{
  "num_hidden_layers": 11,
  "hidden_size": 160,
  "num_attention_heads": 5,
  "num_key_value_heads": 5,
  "head_dim": 32,
  "intermediate_size": 512,
  "vocab_size": 2205,
  "hidden_act": "swiglu",
  "norm": "rmsnorm",
  "norm_place": "pre",
  "norm_eps": 1e-05,
  "positions": "rope",
  "rope_theta": 10000.0,
  "rope_fraction": 1.0,
  "qk_norm": false,
  "attn_scale": 0.177,
  "bias": "none",
  "tie_word_embeddings": false,
  "parallel_block": false,
  "init": "normal",
  "init_std_qkv": 0.0395,
  "init_std_o": 0.0,
  "init_std_up": 0.0395,
  "init_std_down": 0.0,
  "optimizer": "muon_variant",
  "learning_rate": 0.00594,
  "lr_mult_qkv": 0.5,
  "lr_mult_o": 4.0,
  "beta1": 0.93,
  "lr_head": 0.00519,
  "max_grad_norm": 1.0,
  "warmup_steps": 200,
  "schedule": "wsd",
  "decay_fraction": 0.845,
  "decay_shape": "linear",
  "final_lr_fraction": 0.05,
  "batch_tokens": 32768,
  "max_seq_len": 256,
  "doc_mask": true,
  "train_tokens": 270300000,
  "max_steps": 8249,
  "dataset": "wikipedia_en"
}
Each number is 128 + 24 x the weight over its row's rms, rounded and kept within 0 to 255. Layers, rows and columns count from 0. Numbers have three digits each. The size before them is the row's rms in percent of the matrix's.

# layer 6 MLP gate, 512x160, rms 0.115, rows 0-333, columns 0-39
101:109161166140165102078178114103140180100077114135190120111101112149109185137144127148119136124121113099111118130120100125
111:119113083129082124155128099122127155112117123101142104151156151080119119111143162135111144093123146183101121147121145147
111:150105116143074145135140105127104101130165099196152090105141121122098117091119125170133124115156157134118120167099133120
097:115148107140151148095120146128118086150122121133135089105105086131149133136122096104107126157096149108194092116125122125
092:139163129141145153143137134148131100113156139121171112126140106106118125106125135115142155146142116119153111137106111122
105:116140152191132104148132108092105143161127116096131148106156138148152122096170137149091147110147142112151132111131171096
102:088138138130139129134117121038109166138119102120099102121074107136145152096137145124119127142091104143111136128121131134
096:114134136125141102152125114103133161170097157138099141082142149106129154107140119093122110136160135149113128075142107101
102:150118066102097133149092096111101124127107122151177124101141142140117107090140101090134123121131084129118138155087141123
083:151127130132104153115164134112135087149146108104121157075086108157105131164145130112100117140160092113098151129136140131
102:173128108117091100149140150161097090112040153156113142116113156150103098145134118106146119120126154142136079110112124173
097:113116151125132086133122119128170117158130134090131143104110104070151167165163125105082173090131103125165144164120137080
095:104143153117163150116101196123142141140136150170125115155136114148120158163098146131133147142126120076109087113109123169
113:066127083151090131145129072129129156140111117128134143111157124119126141132130103148116177123160154094106138119148130098
093:126108114155131129138156146143130070116136112078158144092139098161125080125112160122166104126137165140115053104165141133
097:088142136121145145162134128142096114145101116109082137145119084136106131104123121129102132143138133139091091147094088113
090:107119110098176095111117095119098137117140111095124113103112131122154171121136154128098136144132130143137103107129088152
102:172080129092116145130101113052128096144137120139164172113110133095118100120142127145135135092131081162114088159112110130
095:125128123141146186112153155149146129137117123122144155118106115133155113184163144162140117126147152117161100119159122130
099:110096101156148119125095133101128098116106179107147127091154175098157079159110152151113118142169118142122097101125121151
097:114120120119099138107113157151133143132113124158116143143068165130171163133155128126089111127122148083110157113150101155
105:163135142151113145122103120121111119172127142113152142126148122125075110155125131131111147105118150127124108127089154114
103:147100184110129100170102174131155074154143126168107154130100133105125134121123118158168117115160115125122100089130142097
096:156105131139164133170110094140134112111165152169110138077132139151111088115142126161167166115152128152112131139095138087
097:142113114093125166091136143105101107130110154138108106085131184140117066104172096151163142096190121146086136132149107145
107:186124114123158118122100159118150110138127119107089150139105089116119139106111067138106122109102097120104138150155170133
107:120150097136144129173129130119089143132124136143120126168126150130092093119093104139139093170117105142137148118147145110
100:125108108094141120103142130118127140174111090118096117167097132143168116136166125107159116108073155081113170154120131133
109:134152122182127158122125135111103100186142145109125087106154139090120121122133118140107144156106141167125169167109088119
105:091182142154138166107128124086094130134111182102173136090117132110137062104136102130129119096135137118132181119131150145
108:130141157143139114097128141154133122129095121088118127148126140127159167128150147110067122162128123119159113166147105149
097:132124132129170110186141108120153148132114086164132151137098126133150116159115146146125178116117120123091113133140138101
099:111134137129095119128157147116143125121079123131104110111104095129139111121153131134123117151160145153160132141093144147
086:137129172200138158078138161114119165105148124130123115143147086131154130142128135146150158143140109149105173129105166134
099:088145150093143132105163162130121149154165150142136104123142150164133138146120134131074150153145141118115141127139103158
094:113134132105122165134078131128099119068145132153080138115140094126129119074125145128133116115138118117141118138101136136
106:115109102103121154083122084121155122132161123125166152138120107118107145108084120094102129186110138125158121120095147103
102:106128116121122144162122097110167114130123099095157166115137131153112137163106129141108121148155100100124121142108157118
097:131111132166140146138176137115121089103133108096122073135087122102108117134149144144138145129142118125068117120111142104
093:179129109139077127160120127134150109147123143129130108111130084148091123110121094111069149137110127152092129121136109088
108:133097122131090102135100105094143152147117153108148119133148117139099077130147088126204109116092149113176135120142125141
103:133111122131145127122121146110111144158155119131139115127154132104094162103083115122101143139124122105085101122138102114
098:163097133123125100151117124100111158172163119095162149122124099124125142080102124117078157144116139153125136113123152150
105:095141123104141138138098099155096153121113119098146132115141122096141125094158099107122092186154111151040102105148120112
100:131130122130154151118109188140166118097174150088134115106100099119116137139138129165122141121117106120184122116147111127
103:129136147117124132163125136116104139125148091147144131073087141090130098113088094140136147138114125112162084147125148143
097:089163129127086139142117115167120118105119128136134093136075127160125181153143191149161127111115125144093172117109141141
100:120157111084103120094122137084126103140112117098141132112154132128129144160144179091124126146158178099152149089104119122
101:130087166141072108120123120106113146110110149152130123078116126131102098086135109096145118165119091157114103117117158151
105:131155149137148162130099137105151117153140143141112151084130178133133162112115163138103122136134117134144100135121149085
108:078136119108083105109112089116138149125136122135104121152107174150144104133137163104123122143160120135134156128103115104
100:130112145126129133170139143112118116131126134104123135109123148148159162135154137148120152090194144127121115105100144105
112:137134150077107138105111134117135143144120118104114166087076096137119118133129115109129108083083148099124114104107156126
104:161134142150107106140102169153166132119116163141140098124126135106098137113131096107124120113157112135115115143108141128
102:167132156091145106176126133135149144145127148109107124114116145119112079113142126106109141159130125142100125127131131110
101:112158066163108126158118113132169130135142124167132117107137119119112156174144103119120141081101139130104133162121108117
097:113128167103129195152146149095160176094139162141123116134115071136104132140155132139150099136126186095180139084148148120
101:084108112149152138090167152127107098154127142145129067134106138169101099119129073145121143135136095139141102145124118104
102:099140115104136114136119129124103153112152137159160179153106129175118145103137158145151068141107133106125096101119136114
100:116089096127121158122133118121122085133081097149121120108085113166116149115153115122140118097131123116147164119145165123
099:136139164090096147114115145104126113095165115132115133109103147121130168155121133147144112129116126109082101116097132135
101:171150098148136136150141154140124102143125153140079144139139105149128107149149095114133117132149132100175144144123201100
098:142142087074172154130143148098123143148147164132112126146136111119088086156136114135082136097155081135133111138108146091
102:160139133129112127120108141124149145108101139105136091158152114127119132110136103087106141191102097117154159093126124177
104:087157140133108062093158134124126134137123140184147127139115094116176082116131110135095100154176159097128123131156155127
103:106129090169165122108109143120115122106099161095158108137143129101124078081123125120054153161127108148151147131125102141
101:127164118088148154132067107107123076101153116181108085109093125134089114138112094173145139136105114128144125153083123124
101:114123131167121153127091147155157148121170141133181128066127142128127174167135147171124120129129125140170059149153157136
094:143080150114140146118145124107109129152093179138155116158143114151142117101178176134132132145131103140117161160135104102
095:121098107152141089167134080110134122107095138118146146136095145134135126125114143146075144111142142133108124139111144154
097:107116093142161150128154122157116096118136125135148142113107121093136140138127167122134156156122204153155135118122159168
104:132137123129150145180139122176098129117125154113129103145177079151135131071124170108098140158105141088137146116119141185
097:091122109156198116098173157099130102106082134163125062101168135133142146108104163127070131171151144150134130090106099110
099:099144098110102132139157077132105085126113128098114128135087116120166119159142132117103126124138172093112119134112149091
102:101146184119146130104125137081148124116082132167133137139101115109125139152123132144112126109178115166150135157148102148
093:140132123115125146113125102136154120096111117142160095061132140175130141123122134124188102170126142120140123095129147135
099:093109150091148122120097097110126100143098103148118121098126129150134139105109110137100098134160149130149111096136113147
097:158129107144130114151126155130136109086097130153158112108137094132127118118167099129154088140150110150136146092108114148
100:126097150147142127158111127152104145135110129124133124114121121141153097140102109136109118107148130121132103127128145109
097:131106099115153100152129083143180112080126151148143121138134123111132079148103119136123112132128130143116103135127133083
101:136138125106104074115124092111183141122144162129068125139121122135132136140140138142130106108111140124141153124115093131
097:068119131116123139169155123123170138096094157160090105161081158150129138134119088147143177096093078078121114120137138104
093:110119146071175165087098101171167139118088123128125114143137160110183160129130145137135125105120142170147127121129108106
104:131124133124151145109129135136141133143175144155119142098131110161131122153095128114171103141134155111110103158083114082
097:148123098150129099119137113090123143123138161114128105123072131136168134139139108145143152151112167145121094130099156109
099:176111155132142112130128127160156096148130123105103157125130115168096107095185141146153120130119118125178109139132130110
091:112095096142115151143145104087109123085123129123138106078088145098147130106117113138125144175148169132124095137098146094
094:126121121135154153161124137110172133133140172128154156100089128114122123128123080166144181101146144167114129121126112156
100:104167121136164151141121139117159132129147121119129129073145142127099126115079075175124137099134116129138114151092138093
100:129108096125145112098138119169137150158141124131125081131150093110121098112134069162079120137159112133156121133145118150
096:113131087173086119116149140101121109086130126176152112109101131140136115142157127136102122067178116156111131143127116142
100:151136135127127143112098139142107151154187083122188132126108143154152089124144119131122138119121147154127124125155125094
104:113115132120177160123095087128169149124161110160111099108113094099136074120122117103146165113137115136142090121131111145
111:078154098112120107147123164104146112137089169137127156121120105157126144131114170164131128152149131080151134129115138145
103:154100118130124141151110143120127124108119118179119137126144085164121158103088154129109119123154120125111114150098090157
092:112135135124160132139142156166162119153134116126161119120092069090115143139126116126092154132138148136095148130107152125
100:136080137144128176073133127132143170121102183118179100133126143125155150173123144146132125142130129149084128133128106108
098:179084142180126113132132177128085101143179142166090120095181098180137122121158107125106164111160102098110159113154108103
094:097162137147084109121176104188145140140121129139136159149102119140148103165160140151094200152143150109130134114111137111
099:158137162185139072130123115128135131114153138115116152153165101130114136131114153102174120080089103130118110142144111129
094:112143123085134144115115138123113117093126129074157122178130110115163145123178153148096124149134161142102137136109129118
092:136133117121150102166150125123140137160147111172178141102083148119106127155106120142177143142122141088122113125107097104
099:098142155128127123140174146108130132082100076122167150140127118117158135131179143102137139120151161127154100126146172133
099:076163113089095125098099184128071108141136114066118114113111166122119109131134153106117131114126130150099135142132102119
105:133098144131097128112139131106154163169123170094124106140103116116120136114146142144137137151131132158136148116131114188
105:090104159144122101127136089145178120155135168095113124146114197110112162160111132113117115134157107102125144161128134098
104:126135175119129126124135105137123109177118096166127120116131148152109128099132117086119086100200144081102118126099120158
105:108149143106132137103147174105133125149166147135165141087147131175192131145121132136165120135103100140158117103119141102
108:120127124139092112116108168151141122155092135105138119122094145157132125051123183160075126104170141159078140124122088094
097:147117122166177143113094147166150176144103167114139108107127145117109127123115113163129109112149139130068132126115110099
094:095112150207168132125126107122137087132121148114119130123088127096131161107129106151115118158076113144127121120103123116
110:121150129158122135111126120126085115115117129152143124090099074124142104153112125117116137140086115161121148126151137109
110:103100112129164118114121137118103135133130161124160129124060139117105085136147135120096177136093116100160128129177105139
103:099124123114166117149136123120159094081111147132126150129177096151123138107095110173131137121128109176139134115127105079
096:143122137122095110138141114117145079136102199154131104088108087086117153152137138091132087109099181117100143147149180129
096:109098158152115112131121117143128139142097175141143081093108099128153113185099111091131160162138121111100146154111131115
102:085127090153171137138108154113074125161131120129139147126100104094158150178146122129131120091160127144130125124136103098
102:142161090100106128108141132119133098123105157116168124110141125141113166107126152137116146101096143096133152154109140109
090:085124094141122087136151150097169080109118109146121069159129115178136157127125148165126137109150154142172171118152115158
101:157146119137133159119143094116141128120106146118124065136117109127143170132130118112112142089136128164138130121148128145
102:163130093132134144131128121114124123138072125146139141117106106173124136111132092117167137102151101119095124205139110107
106:086123143171112144116172155106159118101156104102089133115116099132103106109123133109165088123134109127136134112106152123
105:177138135121122122143138122094067082121128092131173154102090130142138135104113118161162185117120113154124103088117135110
092:153111118128113097149127124119109167110135126140154080097107131096130090146130143090110090128109113161089058142102127091
097:097131069131135113157145135148169168107103092097089147111113132100102100161131093089082151139147160120114124114138124140
099:112126048143159117105120075142127105139116128116185090078113071082136137136120130109155127144124150114096104163122157115
103:131092135144156094161112118116097139152135103121095116072120148146132095166142132137159100128112117131106125099093154135
101:099131077154080110130078121094123086142150134116148131162108113101128138092131113109157105142126130101122131109121152134
097:096124121108118127129136106048151156118103185129129136088114158134154126128130110141096120176125149148118135139139123092
103:128129115117138110091095087129134075172142155120105122127076144154129136121170117136144091161148122116147150099137129149
098:115127101085106095116125153107149087112092103121145143129104160134136121087132135093147143113146138139140094082111135099
098:143120070131108144095147106154125159118089132125143113125114152125141140101165123182116136105179157136118122150106121112
099:107109127101104140127121128121137151145096127127090113123110170141141140142142167131172135129111120098176104132106112151
094:110148127087099145124124114176111084060129147113121137112130117118111122124081120141126096103132156149118116121120113138
096:126164141116126118089146169154141094121100124132112108145129129088141141103126067138158124103125101129173154095157106113
099:130064115129084134157109161092098092123138162130128147104105134174157122114134134119135124063100133156133088125128122129
088:099126094110109133123083122141124134160152120146164122081172130107089091126104128157090103155168143159136096101159137111
102:124125140101122161173150115125153101150136145175116127144122082113121112090110123164102143154159143119152121162101136137
095:148104060082111151149150122149082095132134098104162109085132141110091136136129100125111154143152118128063131131114178113
106:146175102065147133128161200154160160140111106104183110105124121113139131118107119124135131102146114129160160153174146104
104:144149127113123154107154089081151112134152148114076134153133104119130112114174117114125099129094126129165124134094152145
100:130090166114121131129153102120155130076142180086105128132121139131181127143159120137140137135143106133097155146133131098
099:090112081132157114104095151120121115110167182176116153164122094117146134149130104185152144118152106140113169120115116184
099:130119113154142113133105109181116071112174183095076136156129106124122170155095139145126088117145148112126121171155117136
099:137111118099151075110128156111135136109163161089136145125164150154110158168098147149118080140131118126098128103158137112
100:123122092094118175100133133137147171102107137136109121149133132091129133116092119193164103116104070135145128153139160113
105:133181126118135091145137087126152141153145139124141138157107114116148125153119091100124180171154193097127095153119161127
100:119128146115141122152152147150116099105105143087136118119208148125092119131120091136100090151116117135121144113119102124
091:121144116131135099123200151124127116168178134165164151149128126176163153139097098123120111126084132112122150156122144118
103:134140084135108142159134117112121116116121168164137105142145125089169113161156120143119148164124135140111086136119088137
102:161152143096128112104117102147101104107155136116146125098141140172153173145112132151143095154104173150104128153114111097
102:135157139163137123112128110160111146132110131114152108131133100152124076133101129139133121147130145127140104137176134119
103:090145158155117112107073116136085111130129084138110131107121150130115129071142146142100124115107125092107116069115126121
107:141148094151097124134150128099109143152203151128137130136124154137144138137131171112106120126127134139132137123069128125
103:104143127140113108118149129057096113139104094114118167113151113087136125138104122117164122122118128180159143125074135151
095:099147155169135167165133166128133114150116150128116142092123114136134111119151154125179166119127109120156135172122086115
098:119096118096144152170118137118174135087066100134125107122115126170140118132127139124125145159161119101137121138103169125
099:091083160096176106149111113111147156114100103138140106093104150081186116129102106094092141135125140121104160107127122116
087:117103058130124130157105122094107090123167152104134109109139117134154091142134096160133112130147152125106139158156147138
090:148109125133112190122166109121131133133114126098130085128086141104082084137143110128119130102138107079132109123140119093
099:139110115084077097083165139152113113150129104131133118159136147126140114129117155101098153101145119079157152145126150086
105:132134112110101176107088110123119148076117124101077075110140173120100163116138115114102143144122107132135123141089140151
104:162160093178168114118133170164125117143110123144163156146113180111165142165113130147165133166096118129108122173101131144
103:130144090088163113098153126124111106082074145105136110157153077111137110114121129129134153164207121064104111116173095141
096:134135161086110143086127127159102096141148121178124153128134080173190141113158105133140110116056078130143139133111102101
101:114121149128138106127162132126140156120107134174140112180107150169155130173093165148143123162149139121107125103093127123
098:099172090125151141173154102155131098142157109147131136106138159151147127118119143161119153119091141129134107142143098123
106:146159123157116129124138132134104120129111103153158156104129091165178115109161135158142090126203103114106171100104127101
100:183128134133106162150109122111115136185116111103126157121144156148152126137118103127184085143108101096131146146173128152
097:138146143116131116140193137095133184100095114157122120162101166115121128106130151143124159128115128124150123095094116085
098:104136106119152113128104139103144077133138098142116146151119126112112141101117149104110104090137118142155125168165138175
106:116135123137117174132143120143094109144151097095118103123151149131130145161117151125140134192093114154139115120099098107
098:175111127148114170101136092134070120140123117118149100067119152145119119095112079144124130147115121171098087124161136129
101:124112096170171131159124091148104115122136131113180150104091123116154164165136165168123184087114100130124140138145122102
098:146108087139178114096107145091141132097135119141123136175134104168182109125141134157117066165106148167122104092124140159
105:147098074139135146086180111130091100098129122145153123135091112093107144123110132142096133141109155145110143108087105107
099:116098110133110143140158100088192118139169149186137135143117141093131126124136130166146118139150179126176127106116154116
099:177117130081103139090155117087106100108147140137164131095117143153104107125088174114138142136103166153168107140131147118
094:130107087142158145138119136088114130121110141117145137123160100138151163199132145133084137139123140108132087136098132168
105:164111121156130166154150092136125117061160118129121109127107091128124130095118159142112112155159114139107131154097131107
104:115130113153169111129171121175141098133148135131173126117143162147137101148173111131156093074119127105170102105150154121
101:078098125144126156104140128099117092139128106073151129119122137093099120150128120118112133112111148081137076142165075128
097:144139154136119136125116126123139121095146152126108084076139115100127140177121136126154143117132154105139120078136156119
095:116116154128139115149123131121149158094102157127134116121116151128156171134117158134146133138115096132147177140115136143
102:166132147141059155094170111144153162093094136105084115125153124088112105121137127129136093131097113184150110132107144099
098:133146107106115118124156107104141089146144130156127070121117088101121148155090130108096161156177180130116107116128144104
102:111133115143121114117110116113114145127103109110124145143122128104130151135123126158113140120182195188116136143129205117
103:137074075094137097115131107119174148130078164108132108135127167085106128147109079127136139122134117164096187140098161126
099:134160118166107081140116135150176136127136182115147149117131127100162129123135066136126123147108136124145109171128132136
106:134090093098092117162094148100090138110112113143154150097081107133143136095119136149156143137104089116182136119116162134
096:172079119119142136113150120098115107132146075110167104124144147160152137116165095145149113128133155165151114119088094156
096:147110151148094150092113151064156165167138121163128137119103122142104091136130148138138142134151096105123116138130178144
100:093115106161191149145124135104125146144156102105119128142159083147154148124140165110083110145118141120155137153121153143
106:156135151130107102147141150108127146115100189094111112162126104120120178175123140149103108158147126113073108117085108074
089:147095161094147160122171103117142138139119096127099108159091123112098134118138155123133107123123123159123147096139102134
097:127130133112147127129118147183126134134117133094166123108139152144107121128126110124158114155087045156150092192105111108
101:085084108124125148130115156077130179145111146127132081168129151136145148139139097083082159080135146157146150112122115134
096:123123123169155120160145152104160070135117164133161119118144129145077141082147108145156145113163153163104084142139100129
101:133157133163156120064124105110101110152129151153134138183093121134150150114062130145130130110131135122097113122112112121
099:126166083110119140118117097143149130139161150145147112135112099097177138126112163137104156173124123144120133095098128151
099:123128088118149135145109115109101116124124111134107140081093148199152119108136136110132101128064117132128134125131114144
105:105143125102157073121132138121108180136144082125168123192128174106138117130100115174118143143137149109139103141136149099
098:136166149113115128150130131141114169113136128127154121139115113118131122101099122173127102097165150086135115157119117096
100:145064101076139124121115103091149132145149126152111170137142137106151144126160136162094179132152168139104104124107142151
102:111121099144127112180118087138124112125146154143112119146159120163120143110096115131104098136135172111133103105116145162
100:142145146140122158195119119108121117130097137165149115130146097139135115151155139149133088143122100154069104099121133167
107:143154149120193129124154145107128159156103174123151125091153126106126114073165125124102126074153161161096155153147103111
101:141146144139143138102092108178152102152108148180159178071107141131137115074185118152127165161134116135131101114098174141
100:129078096172123136094134112120150120139144119114127126126160095144135117119141134139129170136123136102114116134120122139
094:128140154157132106105126132143137136127155108144084139145125105120159115142112144107145121172128104112099113103123074156
104:111123092122166125170151144114120099178118135108132137186123163130155133146092151131121124089135143086160130081094133107
106:137122106131151143113164132099118165114158087140108112123160140147100169120120105116095142129053096102138109107111121146
094:145161173119102175145116146102123129114181128143150145086143117105139119124143120151120112062124121137086163117132120122
103:111115070114135125102115090139147123140138138121111113111116134103110151139154117112184140136110124117092105135153135094
101:125178149118129112123115112158146110122097142094109148149148152126147150124120084167123134137116144118102148138148117109
105:115104115107135099111152160063061143124100110107173118105119148158135159105142117105144146116158147120148156083126153133
098:131133167122085102145150140099117077161095119166105130116118085151144124144123153142136094113140156129136128145113133085
102:125125090122133082150191144105148131118153141104102140120148131161155096108085119136172114128086100117091119143140126094
094:135119113119144169172102164109093111106125174175118172152137098106151137151170128184097152089122150150120160163110146119
102:128104099118135127162142118143177131124139100112175156111102096131147193123127146118125108128190145175115151124118121135
103:108115082147127126098096110099145175162146176139143150153118150150137139157125126099093148197102090083113110133174119139
095:095152151133156111084116118117143114138134158123139112118105115116101139114081137099116130119152143092129113149163107141
095:188118126159094128131139156117124128124105130139091087146106124123142141119118145141133118126132131123106151093150138106
101:134150128151123156139114132115098098179154130143129122099162147104140120112094125136125162117143131097122133151121154119
102:112114115116130137105132171123074128159133115083131106162112129143106136159143130128091088129128101138105052132155153138
106:134122089102110146118068133125176141128166113147126153129152148079137153147152124082144101175094107134128128110142132157
098:154108092125150131136142097153114086099104147129147140121060089143103179159106122099105104124129130109169131124103144128
095:147057175104119088131121115098135176126151126120129122107172143120142112082094102144109143159126085164148099133148128141
100:095144075084098125139151121118111137115133082099145091103121159167129133148148128122091158080121124119162134157113131110
104:098107098125169128100116150133134146105092126136168146144146165109102143107105147118075119133110113133137098117107140124
103:058109147124096162152120146094111127129126136112118136141106106102077118159124126135177181122172137143090115101103137105
095:154146115137092149150139097134109091173142122161123110105112178079098129159092093145138132105137086146143127139084124158
097:139141135160143150137160092152139120099154107123098157096115135157142148119081129104101142137082107112128098130172146101
098:096138131162092112132146144149125087125113130118186107144157160134130129140121122105107161123148155136111128117098100123
103:173136131137093141087102109173160073104148115151085106149114160110178190129088165137082160119122109146141117136159109109
105:113115125123168109101118161141106103144141132114070079083125166169120151154158146145129147126112141125129147116152165126
093:145172127108134101122149142109145112138145140105130096133129108138152122119119107133148087080124104101094134108107142103
100:155123136134166146150119127113155122104079123121151100143121148080119133127134134147092160113148135145121168114135171132
105:148106186165116149139149114139120170138054141113144116143112097130124059120132167158161111166130097110146150143147129160
096:093158072121121105125146089107093138108106145116127153155121084152121154086129115131155092128115099073123123191149123097
097:083127127091161112137118141168135135136089142176109130077087126143094106140140107118146167079103114136107099147158112142
098:128155149122119159103148171180119145118099156143116133159121117126173131104145122132122083088128179127111189098176118074
102:083143136189176120135177107108125115133125169076137152117128134149131116116129155138122100116130082125163096134150135123
102:119108121099141115161108127132074152155093153149174122198171108093105177162138109139125121116153068078116113107093170132
105:105089154077095110135105124108137118113097147125142102145073085130120124109134115068141079156141081137120089131158135152
100:138102101107162121159123146113131096111133134143169115173109153117129112134105128118086133135121106120097126064125106126
101:123101148128128137120130132076190119146153144166122118112113159120168134132153116170141148160157051143145078097148153129
101:129132171091106137120145152108096134132126125122110092123157131121110153136138101135080135113110191119108096092100121121
096:117147129087129156125138153179147154131107104118120137098114160173141167060126167106119132137111106148110137088090149150
095:118152135165136103141112135138123129095153138146139112118107128069125155137125144126108151077140125127159126174140162123
101:105129140127095095136118121146099086147108084131125111118093133170165135127124103144078139118101157164132095132132144134
105:179140139126106171111129147112120121104139121129136117142058138149149151130121157114126081150151092146115096138108138121
095:160145062115141138081135114133177119118116141182140114108157149134126133080130147132151155103144109177147124143111120101
100:096129108128109168143117130128126104142079164159154142091127128162147128113142133139147177115120162168103150115139102175
102:140157144118143145141114144179124123178141103121113134120109159144143104117089140133125093162163160180154121051135120084
092:131128128128114095141141161143135129085113101150163140107160075158145130136103123193114132138127106102151110144125111100
090:148140112152122129135147127156123134116139131135111107090133123120150100115136089145125145128123129180134115108168090131
110:086133162129121125149113128120168101124101128149118110124119152081121084118128150138168121106094109115126124145130131097
103:128126143088172152118132122140098143116121116152119052125096122146127156124129132109121117155119117100117108127142130117
102:127142138159114115117130149172124132158122105110130151107117102122159115136113111148155126136155126133066115119163104135
100:135077020167127132148147062106115097121129108099144111103112140103107119110128158142182110148108083140097146126125171139
098:179132130137088129073135137127166168140126089130126134083083140167125128132126125134170101134126106142134127130108125184
100:116079129106156134138076131181173144149116141128098155119147114100155140151115137103088105141130106102159110162146159133
097:147138113123169094153128048123086109142145109133115142133128131145106132124153147188134105073061100164160123093140121119
094:118140129132158136137146128066149139131123153118135159133045151114158113185153138096146118124145139158129110164109132112
102:115152144095110141141140103124126092147092137132141124136185123155120125129097100160142142168181107138144104138147122145
104:129104125118144104134120134113136103131151121159144107097107081142106106132145124134130105145132074158090077127107109136
096:108111166161131180126121102122143121133100113127106127130123188099131100205126147096108151109108158126099178154146151125
097:153110145084117113185162093108153103138127126125128109133101149133124140120110195147112148082115132131164135167115098129
097:119126126141069137180145096107113140141127127131130121163118128092155128097122118138111112064123139112146127148115112115
107:085114092134128107117133122118097134092143142091103128130101103154149142126096175153160125167136119154118129159157130136
098:151153078160124146137171127108129142139103122185110117080112118139110121166165104130124125131098090080096106143195119103
105:117092141111123144113131163148147130154120130118133087135111134157128082123126155128163111149109131183116157140123132142
094:118160134157117125105125152109146098115129124100142076117155105079119108134145160131134122115121111128116135121114167130
103:071129148163107134117131127120115106146115134109103097128097132107130097145131119126079121086172129163119153100115107125
102:146120187096119134114115127153114117101098120111120141105099098167116145076120186155093165125139138136113133134103116133
103:158138126147088150138126149128119152126142109123115096142155165175151125106121141152129158184077151137149120163087132115
097:102129129119154109110172171131182093112124127147146131155143107135160096108137146131089083123131135137137134113121103071
089:132136122102113133150085154118096111133122148138186098083128116131154129116123164167117108143099142143113150117103143109
095:143124148151099090141132155139120092092107129126113146100104120102099135118165125147119135139087134110172161184158121126
109:108153153149103151092146111134140106128122137126093143148117137125125198143115134115172138142111127120137128174123134129
105:135094142108148142114152123108139138156131117150134107135125101117100151117159104109103140130113119119158128135118183182
102:113138115158095189152130152131147149107116136130125107106122082136147139103148109157146124108140166137090119107122135189
102:155127113111093149079088115116127085117073166159113140114125133124134120104140119132116144110105133121150126108139154128
098:114148151145129116139121138173121138137124218132138128141135164138147126150115095126157096103164135130074086136157136088
106:103179087150073156177132103128118112145119124184133098161120088121077102123139132174120120137086140157123175108091072112
104:098109070151118133062148144110102152176164146161153121135137149076128134159113115100073125150141134095114129129142118145
102:107146102139101135169142135196139154126066189138118117119165143164138133157093127168134093116097164132131150070116103106
098:152129134138156108107136128105155163084111126137161127102142151098107160143154098136115138114153120139115114133088124135
104:103113152091104119133085109124133093093113148144094117164116109140120142133119141159164134153089148090089187119126149106
104:173079114125141114135168132089145128097124139103108102139099145086166131137127125142101156103166187087109112093103145148
095:106138090150146155135158154086140067128119127167114154169145126114154092118105141168117104073144144133141163120144130151
105:143089110138112144139132106155176143123105106133152132143127115150138107128111137098105125102123118131125138125105159110
097:145137163161107149147117137109085117138138122110126119149148158130099142071152174151109083123126123158089149098121125069
103:127153117108145145142161165133155155141160144134170139180170122106133168100145199132136135106118154107132125094097096150
102:153114145125156120098165129097113126149133109107101129186126132121163130100122135141115125140177134125080132151150156108
099:149096098100124115109160135047121137128091126122148116158144112108101119127172122136153125179139139099100100149144152133
104:110132133138147144137147159150138103106099106154145114099142129124122120125134153112151115111149114107127136139157128128
100:095139079125130113140140166134148162126115152152153128168123128112130143148088136131137096150147154092093101118134146080
101:127133121132118142133113083106122137102112127157098128115146136186103135104108108121151118130160146165136103135142176105
096:121126159099155151133164107125132113121157135110121129084147121148118127115110119153156106130123154102116118109125130125
097:134148159162133127082110086174126156188097145104131104120102133164150132172104156143126098113157121149147100140160138125
107:095145106068112137097110129130107064135137110125115099143146090154116109118137154141124109125121134164132142096111115145
103:106112129152150130147089143186154116111131172131150111126113151153101124091142144121164100105139101124117119156128131109
104:095165130145133156133160087095146082101123110149144148112108124146112143113118150135122101103140197082106106160136088158
104:136121139125121110110159131113132175155144110075160117129154124160137141170130124101070135143097105121106073134112148123
096:099134156089119097137147127143161122127094094130155159157089130143157120142127111126072127172128133142094123107155145127
099:116107131147112165138129114127149181148132081129137117100131119086099158088149090159115135096149148176116113137115084144
102:153145111108131113092136111089130110111100120145133085107131134180113140158125098097108159128087150162140108143110091156
098:169112145146128117129078173182165126153117158152150140107140093177130170134130117125164142080152121140170112138100183107
104:132157131141170137104094107106129129159120148087112153123115143155128128135160131091097101152072148095127129127070124106
096:152120175114140123099099116137133120173110142169130160096090140112135086154166119156128127092076140112137196123134127141
088:076134147142101150168141125129144097133110105111093169180121141096118107177115144128136155117154082094114112150147115111
108:087121161096125143134108146116124099153154182110108084126154137107118154150111126109115096189085150109118158089074150133
097:153134137109150122104142131150146124094126182148173121136121117079151150069118135121119107114092156162132115105129119106
092:134147089099157104097108117169112099157123124100156121156099081133187135114121147173097096172126104112140127151120117132
101:152145105109160151137155137120131111155136125160172123129078150144125148127107166113111169156091134164111116144131125090
105:079147093119149145136166139107129122107109090126107110127149166142124130102109136115129132124141099127136142141127117087
069:155127134163150106136127118123105115134157088128121187163089158131121085131117130149133110116135116116114167153133117134
100:139136109092098164142111150165158163134131104145158138125177105124131146135081172170134115137126116162122129149111071147
106:101121137103158112098138124132125119105154138110148086100118138114104109121131122145161157160134134102167135130145122159
098:123128122139098111145118120121124151144130154121108150114133155171110113144122116079127144144114138111127148109085085093
096:100148089123116114122142158170141131129161128147161115160149105113166127144100111120109145099097082131139126133152131160
101:159134133143116167127176127134156112105149117142168120110115142144094139142183138094137102095161090107109122083167140114
094:137091157103128151106142126098117101137091142137084128150124125133121125174151125150105153138128117140161093162107119107
102:125119149111117194164134098115095102101115106111126089091146130150105141129082111153110104121153119139121178111144115148
101:104096124146119124129112109109160161167108133128129157132115172088151126140155065120121144151146128115133104119115148111
104:108140142098117092123133102122146150101101137144076116130143144157135129097150143148074083093115109114134171106139135097
102:112127121152103086109123136152141103129153124106113123122143100108075135065142135125144106123130085183126131109109137095
099:148082125091129123154117134092081099101106135141135111116084150128148136126119109121135136112093147126145124119156130158
097:181149110132103119133128077083108155137124165071167086091111162148150144131116115171102093156128111128131129134136065112
095:121132103104114128136108139088164116089123117107138129124104102113165111144145167151124126138099121086140077131144136132
102:166117136098107116154152153151133085085117087114136098104164108131152115157107132138070109155099134157148121093138149098
097:129100139123120111113150147105126085098138086152125129070158088149148155139117139120140135129093105125132105091152138127